Weights of a small transformer language model.
Size: width 224, 15.8M parameters.
Architecture: LayerNorm before each block, rotary positions, biases.
Each number is 500 + 50 x the weight over its row's rms, rounded and kept within 0 to 999. Layers, rows and columns count from 0. Numbers have three digits each. The size before them is the row's rms in percent of the matrix's.

# layer 2 MLP up, 896x224, rms 0.104, rows 129-250, columns 56-111
101:404482541550507361484494452502480543535481482430483476439539511463533575490463467535507539437487450477470589514451458530512588478463558476477493468439510516342432500531
101:468496532462501444613498465472410465562478516468521593562522492414638476404512456446462557556512509483454510562508549395495439572469547437517495536521539599444541478500
095:499532535506487490477536465492559479519496482425585482523515496585507484580528564519494506494437416514457552448542482525438506574385439531517530494533447489434524490546
090:467496549460517472530512447445448463455568434492510476489471558433478501550510470517494481554474467496464462465572475444494519568536539521544441434556484449429580444592
099:500477406480546573527493526507482404543529555524523532517526489487502522514449539439566495521491493573527413507487514418515552600426488492527594594396480442447505508454
107:584524483524493436466481470559378514478561552483459501539453443638501464514561425410507505529499473458583454489523552518537508494520473591500512500523507540490533433437
106:503426483518422516511407497544537500445483502510505482599466446497574462555556494452511460542466451609565570487489542463416528468510539440448456492434517508411512537440
097:558503512416463503467428503607550500453519333491468634538442565548464467545409475505496544536538494484560538535515566503530511573583488484560454498491451545506536487543
096:521550439526475448593485405600463502499567540489544489520500469495597550505468643480458459503530456497586432574577490487577575546617528390504552443413467476462506411544
097:475534522408520418460481426444478535504529488474531558498479489443497530488478487533457498491453423432436573500530501452455452627523515408495558486439510525510557531456
101:471473510496581538511389487547494463437454458495542534526490462470460493455416525464520472534541502423510563506502493423526504466426517461575448559533513535370526472629
101:508403458457435509501516566575554488494551511539466571478412486418551601442458583448426509524463441659484503487515428490565565480555512510544538436483556538585472514456
099:518451521541484425563570540481542489471614544552528415537483479480457457509466420506452507561559532507593504544453530492518486519539509554558459537448522467472436563479
100:476433448503474448473487514434461474529478474503514517530502499527408430450492448554392446500547565584475427496530521492578509543443449496450416509561444530530494549559
097:548497506580401423504481499417411451549618598452426465441513568485401514457461472463473427565518496506504499509482492500483477583436460443452486493535565520533525462534
104:506443503457548413468464534587484449439485430483434482548460552506513570487536539483494498476578565478491486352443484372496502488531486593502514506531509532511446473634
103:299532480551489514489495457405617537596468502520516420448443524497561469514543542499493476554577487490528587358570462473477586541504471517501482587452458482502548429519
103:441444444477482539477509470453471434573457544445468519459457490482581559469440543498478603450446422440498539426503529470528566444471509489465520496509428413481543448602
097:570465479412473484590502408572524468601470491471521551488411492519564509516544421508514548487482524504381520468456462413466550599445539551489530527469418516586506567533
103:468543486389419542435489415593518489495530512460458533512463543517600523597498507337495533460505465450612524450492390482519561425444549508538495555524496526483436547442
100:436541416485594434487562439505566436600438504565508516543526542532515458507492453335515503522484528545489508525492513555515510560460504459498474533512512634476506490440
107:552422461467480377439484592505437479498472514528493463498576543479543517569458448464533532561569485472568466502505443524466496560546519434417457494613481473470416523541
106:521493503631523465415559510592480490559542547510600521493517473526460545473442508411512526535561382537531420533465495475526490471427474541525471592508464401450475551452
097:430482539512464528525517572406518541581538458545517496353449487411534540570524490466485535572543473540559479535362549457524505473593625542433593417528539495510512487531
101:491544486573486491555568551492515404477528547568595574446522474428536495513507462532534471539511402568496566548428497574479542433474409489478481464491506482451465576520
093:490507532446416521494521477494502430576490517508454404432449545534569494510493445481508449488519603558500470433516493501533489561493525504565451516539506486519545500452
111:583387453571504532526512461528501549599474505460464571475502509507544510517490418473532491520437499536596506440547436472521475474463609454551500535512477447558559539489
099:474518482485596525555518556487565547400461504513454550508530520537463352482465471433514490554501488655376470447502526555561556535443484419488502418485456614463520493515
095:495525581543520468520391570493541477532470543559505529500597509585554482490465448571523497540442510490488640405452363492423498455489420490582502499483448537599481486554
096:455466439463503462399421578399556555524469443507507481581477532585417521509405496453470503518512499429503530519513479554458497511526518529607481536523469619535523500511
102:540526434526508460423517445604518577462525602536488582504509523609476536511474444586510456484444457536531503473515528493508373498535522535526468561511435469478487486411
101:394498434555479629591534480440587544442506438451430431479522528499515565531608522518496486452584504474506534456479484492512557493487585496452480449531584401463459545526
103:412463480446500454408553502452504441488457488527437465526560537627441475497488422434511435511509531538561455495455543504562495499539371507570461550525500497578503492554
102:453489467446487540564516479460467456444484436542539474447558463544421466495455473517449525499512562491508478491448586519508574466589448508494473453474473481502488481461
100:467464498550505535481560423402534457543521509564508518410471486573625443479575493563453523487548516460573543498479506491634506529575453527484552509496442523521450517454
099:493431520491405577508406526518476482574480474425481497525544517479451419415406474418416533517472495525521486517463433415475537484419541603512534476404450591382489499429
099:587521503477498560511470496507530524506539406532585531454490552471496565516477482566459458507428488481466535537480541483522488508480518390552556449441627491583406443570
097:582552475461508507502520428444504412432436602470547603530485521496497479521571435433501501516495486477544477530475454518569529495442454485463530574432521524558513499440
096:461471537398466476390535483432429532497619453455587510440467549519523528466452505482447456605386530503548552488498429527609529557411536500502537472488544527433454391495
107:505426467407443494562528431486491407462539448500524555484499591466404505501503483455483439477584476505503528530476555478535447562551550417555590540529490494446467540533
100:372540533475550443527452617463441477496456440423504481559529575502501533470490503519547579478538457450495524475593532458498512495517529600506543545481504469515503543491
098:448509442477532537424530487477487499512508598427514527516403454575502456443532485487442522462487489457529531503445539564494498572485446504492466509488487474505494570499
095:432538410445500563537424443463505525536548529465506545466445480462507479497543572442502381561468555498435455513483586554549547538523456527500428506481486552401397468537
099:446490569498475542486456510473434462505505529469555513561493476574565628513428483500545535363555497606540452449547505538543463480430473512561478523522496526473481456435
107:459528496470686529534538502528505411458547516486470530440457565443536585499423519501409508485521466492518453557462467432515542547521555457500513536471511518522562532641
095:513528518622504505471479416494440402456468506469527532490560437417561481472514437445485440486436524477587472349452463504424447447454562498573551481657470482485506567539
098:575549486502421496588576482463577488533520499528504523453494600453430465437552590434613438423464557500635464559609477533522482523545549504543410444476413461514499499423
106:491554538528444501498461524489427524557609441550428544473474451514497516486532538494536537508537510436513515492454505533534428520548409601512519510576450510463504491460
107:607561501481462521482436624480511512508465531554539502506510585553440504548519440402394515440555563484450535434522511451537508533462498533485426528483472512392550521487
099:472505497544623465461422440517452465553489585408541533573515515548478514481437458466568529455448465537450500544474487500476516443408574425535592561443446517503507531408
105:457450509543506483513452354491418511485480392472571563562497600546491437455498477498499518458537632448541503504464557446480508504551480500514594473585477518523416517586
105:563502422582560515414510431579631490513459439402507484509548526578470575442522521494462504519415532481462529491591439449497574507456493493511540573532492501516478518544
099:480467512508561469528519508514536508497582524453505571489462489475490509448508460552550490531561411424519502542512535552545469468449510554577449485463445555529536567543
101:426536466609524468490478526462601502542436503451443489458463534597442485499553512421523560435568552567539451406541578442521580554424586472475456447536505519465551486515
105:547565497492482503494540455440462442489427439408477484464447495564420514524469543424511532513512552485531566513431437570506513480448484614525459442390608548472422558431
101:439523486426407520507538523473456444565508467498528453540535447604480526512382469448461573514577577434525545498512563497557431544508489502454464388508481478498493393512
102:477483415495534549470506621527468425524435444485576515517429517537556523395484561465520486513472430479532535491455484571501394464505497566498545540527485491567524509489
100:521519538458356413479524543511544436471432546481566521406484571560512466462562497545455485487464485453542454447539443519553529489503581551532486474549435450446492502541
099:516457387535552504505561473515503501503409445492557488497414388543479487418514509527507512487490418566472446485595431505568476443508513526486450494501463523504468526518
098:491477543573450514465534512431519499523531476414521550576435518496415553465450494509591512507523457453548499494491504419468455524547504549489473483446561539488538478510
098:490531376514417479508516465547476502550487483586556507462519522439455402497474589467555520512513463499605632583489501437441352516519424542503477588480452512547499552578
104:455592517498543463512465443501454513580546496515442437532513500445486458443507467447438551426450555592517538454565509422544450575481463436483578449531514478469500490563
093:517458531495483530462467486544388503479432490522554533531490591527416477502452599599427471397478559377568448504564499486537430536547416561521509468395492473403423532419
098:468456467428456532524515521533426528461489427428548583502474522526505511561509551525453486499533495516523502464433474460534506505559526574506462541545465487532573472547
093:511447447489507452574442525491518536533550456488542557502507545412561561429477460502517479542498623533622504575450565573486448527454504413431488504543523526496470460613
103:501571526603459546486503453443501465461495489458519485441390546536492491508473544475534521491540497491430400506541495467582477535568494432470528561495424389506578435579
098:422535483509399577446492487419569490441416513482477488544517597468432568503452508482533629507571568511565456515631473406550419500572541502537516539449472502609631566449
099:538431555461577444565406473511461499515454622607445471493514487497447458541572491433453534531491521525514443487479584502433472500450522541439425522534495600484537532502
105:539441580468502467511502496585532526537394471594518516521422467562504401452450547514471565449518461527413446506557506568483498489567473498495550526518471516534532496356
102:518478535498548511523516513522543457496423525486485515417550516473493512455481543405435558457459507643558466525555523500490561581497533428569521466383490496555530473539
100:382582492509428481524420489558589572495500530543502486491485490578494495571451512516464517566527464594486507521530474486494460470467433450568446448528484574516450493512
095:495526501489473475512488552464497528372505494441394463486402447415489581572548514476492467502440576518548441450524448463670573519522587493514475488532570474518567559507
099:520540505485459501435456552482435556595525499476487652506544500493567480400471453506458453556447459520604560545405445546513470433459536537571379516400474547427562541442
106:503433533472548572484581449538446435510461476408454522444482506521487471411504507374517542534576385536564561484509513525498492427492500504448510536428505494582477472603
089:555484522426474547543489382505482538468520533556476451358622492428427450478572507405556477510444512448485476490508520452460514563377508450555494593412519597508448595502
102:428477522475444454582590455474512456521488498441476491519535472447498469528470511521530580498463532508565427568423554427549481469480436521539417441546533453570520527527
105:502519365501516591500517491496530469472485425512388528483443495552521491552536518431536495479432429642549551442467497475538418441527481583489528518532434491444578438483
094:500493530521524498534488534596595440619520517416442470495404547485541494545537473541507626439432555576426424419524435559476561556485422531471497468486492448433441533384
098:509496472560448427468548401466541602481513439499568414526517575532648558558432507495535495593501471502465591543544461526516530565493498545622490561433441536485480474448
100:573427536548481533575557462536468532470530415549508457531587479477509477487503510505403507514499514419461509390512591461436549522489451401498486522511472411481548544432
097:344515621491483546561485463495519503480517492460493453538464484442463466491506523553492533432585518593518570551547515481500457516485570575534562591464421441563548546406
091:601614443456489439488436510446552469506485439514548475521469510529453508457440500477545475503477477545514512464440503495452440518478458522472465471514442568452514554502
105:463525571588495532518523480572561489563547451501456459410435553522476513445384544477438576541487521572519455497458511501420489387417471457385596498513527505505560444509
098:482648561446483469480526402433464480497609451572551457513605460484537504429528506521496519452440493519467436551524522552482450489478521468566525499419467437558488491507
103:501503534483538438441441517469497484515479521557529511488489541556459549519548510486550552470393437568579507476552568490489442514527500490563523443416489462540519584473
101:497524482432569501544361444508472445545485486441533483458570448466422495495419525453525454520465555513473510479627438473536537479475479497557559495558460534548433609518
104:530530553424504584417640537395421444484491490484471487489576513435465525493475467583491571519507446583488454526539477534552493491490499495528537414473441533484516455482
095:508457514616495456483493522518512472466518477512536568517589537459483475420480496441457440471539415551465543560476515487540411515445509501449605473508480545571486467535
100:589510428505482533552514521539455595441551556412472653452529497541584439426487505512518487467470471516553499511527502517514488607547541458600429519464558433445464417608
098:562426480584497449498510512538520558472483502424662495512509546532510450580493502468559446467400522453548531418461429464523463530483499509480515580490509509474509452498
104:487415431551441510605495454449435492518571523479455507520563410522525627438490502512560449495480545466578519455529622527534504512502518420524432488503447447521567535560
097:460476477512506612490566587527537505525529412485512456552357591547545444476466497492513522558491526637556415401509535483588592575540484540487540482554527569451453447518
102:396511548528526439420503502459472532580523591433530557481466529549513489554412518575408466548535512495493518400526461500541539572604539451441427471482544506420534474496
102:517506435448598535471481590461507490483456472538388461594469565603468591506501449431459551552605489614496535483557471542451559512521414449549455506518482593456478622499
100:544544500471409425463581495493486557402551517458544487473530471531378447369497487514508527501413419483514531477412464423476498543492441479468508500477430569596532534552
103:499496486501481588522567502458436546535559403537578439544408571556531544487385501509529499493484411495510485530430523421542488534562529502468409475608444524479461421431
098:476447506579432432522496488519543528506535514508530571441517400456480598509405516505521549461410414497556484506488433423518501465516593546535510572546521513423494507607
096:582455418581478522403488493568515459495465454571493471478524397401651574503468481499473418548495504646505527517454534452485444478570470540518470513471437570523449537526
102:467568596550522470505545552524510461554464545489496480498563635576452537546481529535557478494474562466456516471425589423427539447489463583484449558521424596469504517488
096:438494520511448430461522421497424623449534419548535446426556483433399387543401430511588535536501526489499525440464555521434504517544522536475464565518502418471466432523
103:481503372423447490583473424471603460499534550485573419559496379536500474468538528442514525416529521429522524447491489533484464475505497628554553508463533543446544450497
100:484523600554529470513495502524565446489536483510522534548507590536417538486501470469438566496492546495423550376523549546546437435485528504554476487450522466518456514479
097:489437495357460473449562552596542388509461512524527481488453519482539487489557464403529489446511502524452547534521566461444625477560584481502525558448516462454436521540
098:536491455548503523521564513505519501460439472483472554457539461511486522430540541415543519393485524567489532482491508495554482476455469485479408477562493542545467506497
103:528506500495487437430466524628477440562496599511466587583515501522560510482422487479496505466466535476415519443449624497474452438409532417601542537422510509443544456519
103:503469460477452621441496514459560504526512534413570500457518547501447621509445501482566508513442470550457512438477520540455400434515396500507481524425511392557575539532
098:484492496512503440484374504507505541572501568565556500439576485465443534514537487477617411462509463581446508486505548490529541479558583563532456502572471452418580517527
097:440409473528514433467483545421534433574484491480477471498519516451388513414478561408499449471518492510446494422521450547532542512483525553524508632436494447514398495589
100:541478484504439538541607432529459463637504569540413568462518485496479385572513425523561498472446489480551524516373522452457491561497534488461460538441491505452496484391
106:510394509402551532510439557581485486533478481426560509456464536425564434528535553564546453564492565496509517425542502451513565503497561486491425522473548463497496547554
102:394447530520517427623464530504572523516483483563525593538463546504493529517517495493593529537561528530433456467458574565387423557474532506489497495505512517508498390491
106:438581529504474469538517537521475436520509551567533565534550555573473472567524420439447493490553624549436503439580587503419505634476537559428496447427465466476497533426
099:519502514490397482538442550518531442367572480547388460548470487467514469503538485561553488481571480533471491428570680474353517477537464409484475561448544434540477552548
095:516551510533470497399556464499414390557553542462516445516474437565499536539460427455493481511512542510499576546478509516463448537536462444529564477528499463598566540489
095:420452487450451510467503451485447490416450452517519448503521475497581460477485445513578410565473497598506457424437536465510549557471631416489488509511495492464434495548
091:472503511456381520477519504471470538450482516466470508468468556459543498494628565521488473456572516483459456509499520451489430480462477566510471547535526430502523460509
104:473491505464532550510558499560485502532582562478431538508502433507565486519473526506537502453601502661470557444531496503568490488406592479469457468514411450401490478511
101:522554446428442510466485438449471467499415554448454485557534569552459510491519489490507407502496523463506438554448614608484445579451535565575461537484523452560529510445
101:460443527510567524538490496468592442508559475526540472524487533411501471511431528437449458584521523510510448504528458497516517522542488369513552491482562515486561424460
096:526544481496476453403498414489554546515449473536557546472532508459538471622532429495458519412494552538468534480469476450449495514447494583592508507500411493446600475497
095:541630541458524546494500508583492484515473480599464432533457558490364512572446518526616445567529521538506586490491415490478533508516432445670579518475444557524578494550
103:516438539556530445472519444526448497540496534476546551555488506466514533540488503461431493490473451530528500514491534410533496503526565613571499442483533542567509545481
# layer 2 MLP down (transposed), 896x224, rms 0.12, rows 129-250, columns 56-111
093:462556440496483622426545508498495506468481487500489462514453465438512404525494505433451417496436405495411556499436487530619433545525441493534534513481533511617418393513
114:451456504470503459565538565530493485522473551502502468468520524541485479517554414489500508608500409526534500524372513427441531609515674483493595419420546349520464556469
111:463468436528498483471534476452534538363496535479458485427553502428570553424487556517558459529529466556408482543480480439467478523460473503482562541460503509536436530474
103:581496376412455411407470453467588490584548517464463516480434401600487585426444491467512557551526543543485559459550475498535569549538553476495587523515558489556453504548
099:515501486446479462600523455521390542422546560433584522405500509426555529486549530533635511565503537516401492516587522422477432551479441567446455454541554510521560520511
109:513564488539498424459557429593481490492457532532518490476489552540497494439515526506462451513498476442564543401598550497506465437421513549419418578522553580511481473506
111:503516448461460585396567473475529415480535425571461568526431560506546571446508455491540508453507488502527516504459444567463515428446488441483526458465463464446449493512
099:461396572493518448572506483528544426503513453454520481534543441419535482480467516376518439517479431518594435518480518479476509537554509459503576580448517540420516581483
095:527475548538482558446502495433494475504510557516414523487476496449546441500531515524457514611477531534394514508471488456463451580452555561529564430502531526543491506467
105:569450465522514429526574447496557442466540543535530548501608494435504494447593459408553542480549502531512609515401518467450514510498386539539561530488522433538511540486
108:472489575491512472464417511502499534507510501477521500526437516557506408512483459462430413494483459499583497451434561535481529502542487581435554557555457507544481559547
103:510474567564496559527489628501558500576520454440381363515505535497532447585442552511547518575501587511540595469517474527471557425464536584440499593457470457487542549461
103:460578535492525470431481540501492597503532526496545558496477585467404570535503514550544495485528407517604478552546434530513526490501500568437412554430533527378536494545
099:474478476509460433587519513508424541596518550437417611476498420531506518570520420552477413450510475415473482486494441459449567465531555530469451577458485483561372520476
094:460518517377505482433465490498585528525486529514623551469498459448537486577560548501579479501458493511491454535519408601566504577519549555437488542382434524522495395504
097:550612423492499576557487493568526524552411580466474542457522470501516464561411606553520472433430476575510532539481530590467556542516529483510450465506568492600437519419
097:443565505552538508507421489617443519433512535536488507526510452456442428556546524547448509448374378440537466514515513503491560460502454552398483512518550544426488376502
096:466534468586494540451543561574471552469453475471495583469522569529457475437487592547436426580481512481467575490522484556493466551557536438533544601530519493579518509442
104:480531420532536495443545560555551506373523487571452508510525530497457510409507497494484536476547598552608486499542511518585531571432541545490507491542545540455458504468
092:413431484558606424524550552507469510448526535552568570390538510466413432454518455615516489510456427523406438510519539470468502578469428437501461443506504474553531485567
097:377543463479438454546513568546453401523513510481519652485555497409472401553500490548499519541516484482510451458469501494495521571521566551440548567413584535442460435454
104:524564467538518455581484471565497416571439451542562507550527478552548486435456456554471524471522485446596498522549502431443518453542481487483514530631452515461437407484
104:480424485451398426589496471447514518500559516491489460455493493512467471516570478434379477463515535508441549464527493554472445502494513551496560483460565555442462479554
095:464488509495451462531439547458545476602517469519470554489523508589463460554434494520487527490526460587524460498577601518469541357544483475458574538459503576482477560539
101:535487555476463497619513517458418413581414541474528432480433524453433525447493467601541570532430551519553391588554514497515502529479495484413487458520513512509465525523
098:467572464480594473434526547561430513480629380499506642390450482521483503457470505532516523545493536363447547504606463444511536444496540434483468388545403525495512426462
108:526479452475592505437487517457533434522595464485605425514534495464494440518533582496523393537539527492510480522482439468508505434587488554523661473490541445499478534565
097:533499459499426649423544519512461494501419500488546561501482544471434636543488486547530495428472481498613536514551455494503461451472525534572559438458575526436499481525
098:571525550541412532524471422372422428508534553620504487505483438559495482521500540532418533512551482496517489488539492521547513555354479508540557501457573500544538528434
101:550460432518489437527547623497506493536435490526630596458514468482543455519440528486564425527444459484529497469465520533428462480491557474469470525391505451533466437494
101:483423475544452526443594378581470462519464467500486586573525471386511539421502570480573509547477447506483561459436496487515459434513403532471592461523530527456550488581
098:537432474425477486513448485440569412533545407462491642508449585455524480572537479498465542506460475408491525488491502503533491520545495523476467459569484509524501430530
100:524501500518515570533432484554541476549427513466485552551532458434496501473488533436433531545528462463502516531433501524467530472460594487505570440498532477526565488462
101:577440507472570547545471516490527389505401504510512501502480504507583519417481543484432492542454447515491546443511531446549554497535568575546529590463565502505412497551
098:382584588519457483479566503548466519479504448551454546468528614490528452508489492542547501561448510476510562515411505431676469476547455459519613530561435539463433507500
104:482387578476452500423548540520499526473586510526461528574505569574489474520598442469470558630526428553526448440459450486459441493435554605476515513457420502514539577487
098:456574461591477582465450414441580475489577534499435545525513499377458449522471581562528521479554512458502505418577399577446569551535521545496391486573440456462487622498
099:497455500492520545470437536508579576401538429479496477545507573540616477463562536510466381501543540433635531484485530436441512474562489499488451590579540495561504552471
090:489506509475436471473476517571517517431522479528504531516438533518525546536530510540541599458543593492480458491551543498459438440512593531479592520496517416487483502400
096:443511522531511483429472473493514451523484476487461483449555482558484483556530499530487482500417514465589494553439484548494412539571546492492389383481470499616461526507
101:427510426519484494596548481558534450389619541513507520491499556440500474576478496506553465509528616559485580554522518557477408467499525579471460506403476561500416434488
101:501512511549406479491517462467507569386452484509517491442526480485463475531418537498554574436423437584482418503511434483561493474492508566451471498522529478479486609512
092:459515520413492560520478497480483493435555491568473502537550509514526522464473538479456505517579430469623504582504374490476544507538572392405565499583487508576527508480
098:475511446469486571439448454486533541466493543490616387448519520519462469472548471533428501511431461493517541558408509539451539460609544527532539503516472510484422569452
110:581440454464540448461623472470474443464589509474550476461460517551533457516491399514487484389495569471447450499535513492532540434537494437569523541499386512505452530512
101:526560409539392484513493435507529414506461535466369441465494505474498506529531484558464447470607492493559558482573536502508581486506423541530450503449515457506564557497
099:583522485476511581486428472571500428534436467526422555455494460495538515567418420470558492496480602593485486508592538534555558435480501450561477506427457505529516607583
095:482579567511497389560555572538580411508484501495546434645492395494527449467488494568472612530454458503437423488504541566457575526485598490560362399454487451464516512492
119:577378437477448580480484481440525447551536475415494545417566456399495573552508397415444567469496522521565473475506447577404495546574536553439478428496482575540497503393
100:530467514575553461495518469481446479499466511519486457532498580530472491461480484470507447494445525549497432647518554469473502536500525419593460387463496414528531546514
107:378483495434542512522619476474473423457607493466475419464480474427503518509488441521494532502638491486546444499537505553471522586546486499516580382520549546530490473482
101:550539534460446456568555495463524508444595562492497438521469498504495490547596476442473478515447532470534521492482573458488511457565492447504502437629505535467508506436
100:510456561562513579409355515453484487536397473438532500493527612522526488474605478510553419466538490447516453426577553594362492491440539498474462541634506550537454489513
099:517504435525499513476496524575529552514410497415446506484454446489402471477533450571541571417477561491459513545534469458490418461485539527547545515399491510499482496515
098:468513523541548602450531535484514517418578488470548482461465454517606546539496449494528521472540438486481451526581554524565486525544470557437461524498473541401597505535
109:466454511505525419508522543434436495545461503396596552465552470563446523492424566490520474512490540494584550400501519471476411471571448463460513516424506546484527522525
100:502428509437473478444503642520378500523476496541503450468523432460552491548581502484491594467453462534536500511466547509484565442435534569436475573566494474394587456544
099:573402537638505503527387497540537450451424566450531477465530494477511473504542528549431511459516533452531417406437459548476457469459417583481474501544477487596582523565
103:501462561463506556597537543461451462498474476581555573531462480464494543546452509451489494490514442478472570589600578508449514462544393455409530481493542464524423568537
104:547495483510547498439470519506523506420527574536512514467483471527537518546529462521414526453480606474481555541472497475492533438633462492523537626468527561523428487522
102:525543507568441470513477490496518473510549509544430569463499469561431452501550600513577528541571444446400569545521483510558469546453458426567555490489465582452442475600
100:533475492472532583552415473493574433600489540460418500457518484521481503449502502423507530423496474471543540538507431526505523495569503564543530574488504501464471430528
091:508514492506487576499535448477573500485485565500478380579465453474551506530540532558505488567499527434457508450427531481476520447579545461460514423477537473493512426570
104:529503473443452537423491509515569419476559478428516474492490515452495422483511490570519529419575562530507557472500498515542530438554572499411450544469485445544557526561
092:514548498579485452491424616415470532374605522490553550540479547491559614505473535478485508581530576565522410450493511556505533535489520545510583551478450501559423549532
098:539589548455532528415457593542540424434450484467473471544492512433552539571509478590462469514469452466498524509548413473527515472498572578475342596541469479507491487464
099:466525509444425596467539531522515591552462475496496528427558569418515430496471470533483505524466565447528551502556537474493512490495530493503410432557529509512450485569
095:505495518461559530561496548558470602526487548504422446480518516475586461502407538624579587485461502529544483546465433566505503480528485519509418535495449483473499525488
104:448503585488469387530577494524478515579420506486529439497522476483548553538525446516577503544484626449507527624578468627555399512490449513453430567497398576444423478505
102:539436504546393513373566407401551439525427515594483500423518626486488546480537402585465483501524497507446451466411529517468474531574437512455547521504518547493489422540
094:560430437551534449451521532572571454505491555420458484454487531447533534495582513484549508396596407445548510513552407513461515439580575456510497466503454439504599465460
104:566591482436478470500493495558520508513487563476535420540440607537408492551512560485560400398624514549445487472504481500370442567564538583493520463567454488422355474519
097:430517435405517501642582507522608536446550420539503540558551506528415503545509591487448438416532459492514467512570449514577483542513458444527494556500502445449427534536
114:512427479503598533508474460468514470508560467515559417451389518505481490500447438467538496644553511504476534518505547467581454467450500491570523571480523523563464554505
085:448496595527507511563568529486534504545505486487534480553476492585451491516458488552568405512453493503568540530526555457428530540521549431587526524429493490471509432523
102:512474493443488528482475337523508486507457533418613437421568480553435513545546508554457523504522479552447547536496502511549426465471445508498494473496490407442388460545
105:441592404503476470462497578466480485577522470368442482446516558482467474477508526495524510472472524444518498532418496459483609430477461398494602421553536428439457558448
094:487476485522490455404480439469485560515481463540513526529428531490474490446416427518502420571483524442533498504521540400552538505386508493527548521511491517501550485648
098:502501390475500510484542534551498531471549503527453586436441475481467501497438523530503538537538447572563423585475413478516509441445522494432526395528660441474544471486
097:517466569580467478491477540535441518521400542542496462587565521472538403464469449440490559542587436504440500517517571451472603534471430433463415447512537407604454486518
104:511524465511525418512518522362538496389556520623639474404493412560497575482495431473471566493492492519520516493456530552531480520497541464497400472405493520456500550575
094:428499561534521552526483493504491477467501609528438492473492535456542559567520467594472421524544495472557492459559516475502463538429552460557528534542504427508507392588
109:520517525431500498461484502508573462578439456471499519417501466515463499564531508563494531567451519445491472471464556363558539539516490527501530521428509469420489476508
096:485403430501538510526491515508528453448461493529437495533538456567541458605455572460431466562650509552478442545466423421579470486462506434449450489511520509542561502478
101:425509462546490509477446424485503512515642462465511474550558468429424481428365426440509467500626537483506502514448530487564583509445469563499499509583496481584525479504
099:547523432489605488461565566545496384486525482598576484531509487464459539501522468481476438461476467541486612542508523524480504505524575539507497494480571461449478509494
106:509576513497655494422369486462504450473539436496518483487583460542477541503505490560322519505545455497561469516515526495440490574606500446536498488389489500479484453491
089:532529530462550509464514463474573510369431516500478501551503479462533481471506458597522480533492486465464469551576504526448639434505526448557491527492505529441472413399
099:563544492592561489479438458553570446510469512452522541536429489486502400511471545493558563515519488546485543568606580587444457494595548494424506477480517381501484443456
099:478468433533467471516560487522517395560565479477519457514488493487536458486434488519449519470540465439569427510486491464515491422482481500500492528428634411461561505440
101:471467475425628492500571513470519450530554495480607514399495495426438511424565489479548529516479430492512557547409528411515472480485438495574528541597536500531524497456
090:538520498534466511424496375508496483477518479511485495449463481525575478493540452536478447469523432478505462508555453498484528485555454501531531506448539440455467487512
099:523476537487448555462489445474562487506442506510537603502499589502490420569526583474544512458501519472482558515473562563581472539447472502470614542502549416506490523520
100:506484537431491458417547511487517566499498426470541488491451548393551439619484448473520379551461463458437532390521502510439554597416478493431468556498585555469585462525
092:468584649568387560516460467456495536504507443529525552508532547393508473556447497481486453466498539471554437542561459563472565533552481548505499501536533565425476487469
103:553464532495463498510573491490521527455536422485531391449435541411587565520536538399441476479380446557464450526468519526538493478493553458441491529463510501530448580487
095:556501469446497581559423533489441409476464456528519514567540487502515575564484478527495492545507549416446522523506531469486450537482467447448541533533527498592464474510
095:552547571568543476580510505437514465557572536580522586585402493467466537362496448531553449439520501558505446454482588523473495596562488505442495554593551449530507528548
101:538567459461526563566401550517450455544565538510494429553438530455516482454465507571432405522515519503563507538481539506485497495539583441491378473500485453496519438514
088:511519570475522524482429496554517485396481546473447455575436443476545520453524448559511483499436583519563496539550533591481476432456466501469613485474541531490529480549
112:494443454511527520415517483610573443563504542493467528429498473532489534490468485481513419509482531512431477550549361540518511498498467439545504417516482488502552512499
114:473529516442446414484467436477489422501606487505468562513434538524432537504475533491534418479492467422526534593473482508498492432460481492530555457481463498487516367487
097:450599512464519454433450472429533435483466472471435456481390453517549536530464632438444444491459527440496464581412468555552403475553565490471486449456518489518498462557
097:455457445538505506526456592594488490471517513493462519560438446534547442529558458619515458450494502482538574505515514486490488489488481499509522491557462573535461373467
106:525492530538476478414535511464466456524418493570480578624516548415540462480492563538538498593621507543522515511422476512512471566500558441466471477453523484475578544528
103:482478511509467574554545491528503486582430486548564420486472401497488465567500431552520497524471426539439565560463536538397588477490531463543543472419564402540474500504
097:528455524500498531529393509450509522577584508462400513493441565459530567552485567391567411577558524487516484506456527503476368499573511478398447557514478560566446477551
095:541581538459441545452587527514539563499484433596390464521493447555533483538467483514429472521473519551470443526496439547550494555447549561483455474501441587546520447516
097:536432470499532530553476416530488530483511500492574536380498478531503426441538502470448429481475529538419477403486508443417453403457548524443567466498544491555531573473
101:432547602484537489515458550437476600385496460466438611416573538483477474514482524599373584581474464488409465465566499535494575495503551482549460605519553554515475554443
095:467513458491594556516531491557513503449443482554481528365513424479454415414432593404582510488537521509461528507556502477452457596459543545530458517388533553477506475536
108:452430552511526536552404453529473422513527526529555491553427471416463493485532538416492553497564519550566526480479526458566565542476489521543506565439467474494425464537
096:527553576526463533441493599469465437465450471487478525510529499506539476508463482501468501486437559505426441573492517446486466412478442521535510503554518570561497500493
092:426513520389530520476480573525592590369454574513561598534530517482439495525495610484470462464550479462449426506492491507437536423489483556421448516479506461490555493478
096:421506455472521551484606625533474452503557569540503544540450489506502435443426627465474608512497593512474395573555535499488414443421568611486486498588496536500572556444
094:522536430519530492539423528531511511544518495497499463466434481587497401569428444452472523469431621492573524535533466552445453456457487426462554524482477574513590508616
106:490472452498464539519477379493610494562508443489505500548485475522511460459558490490548487389534571422484546355463523550434484508415536537509437614435578485406512533441
102:591474429504479497526491578453433529546402564538585445471518450528437526512432540426422411598604499510510458423554443450470592521480465534517477533481586415434642484460
111:499422438439548545442469559472480520509438443498508534493489531461422594420425611474501391517533533525442534447452503429557434497625437509504483591570550491531548514494
109:527518452384481561532456424530444545411543553556485436436469451476506542451392525585539483555490568574387567434488495593632476506489535411426528511507473498485535522447
100:577465504460479528463549536478584458460487493505526433538403476530522521497483478484452542544471452537470497494490578529528403503495470577438572496478440503557395477533
102:396446488461607552538495442545452482491445444435563515460522540510470557459460570476567473362538574579487389616456454449536521449538481508519542517540473548558500486550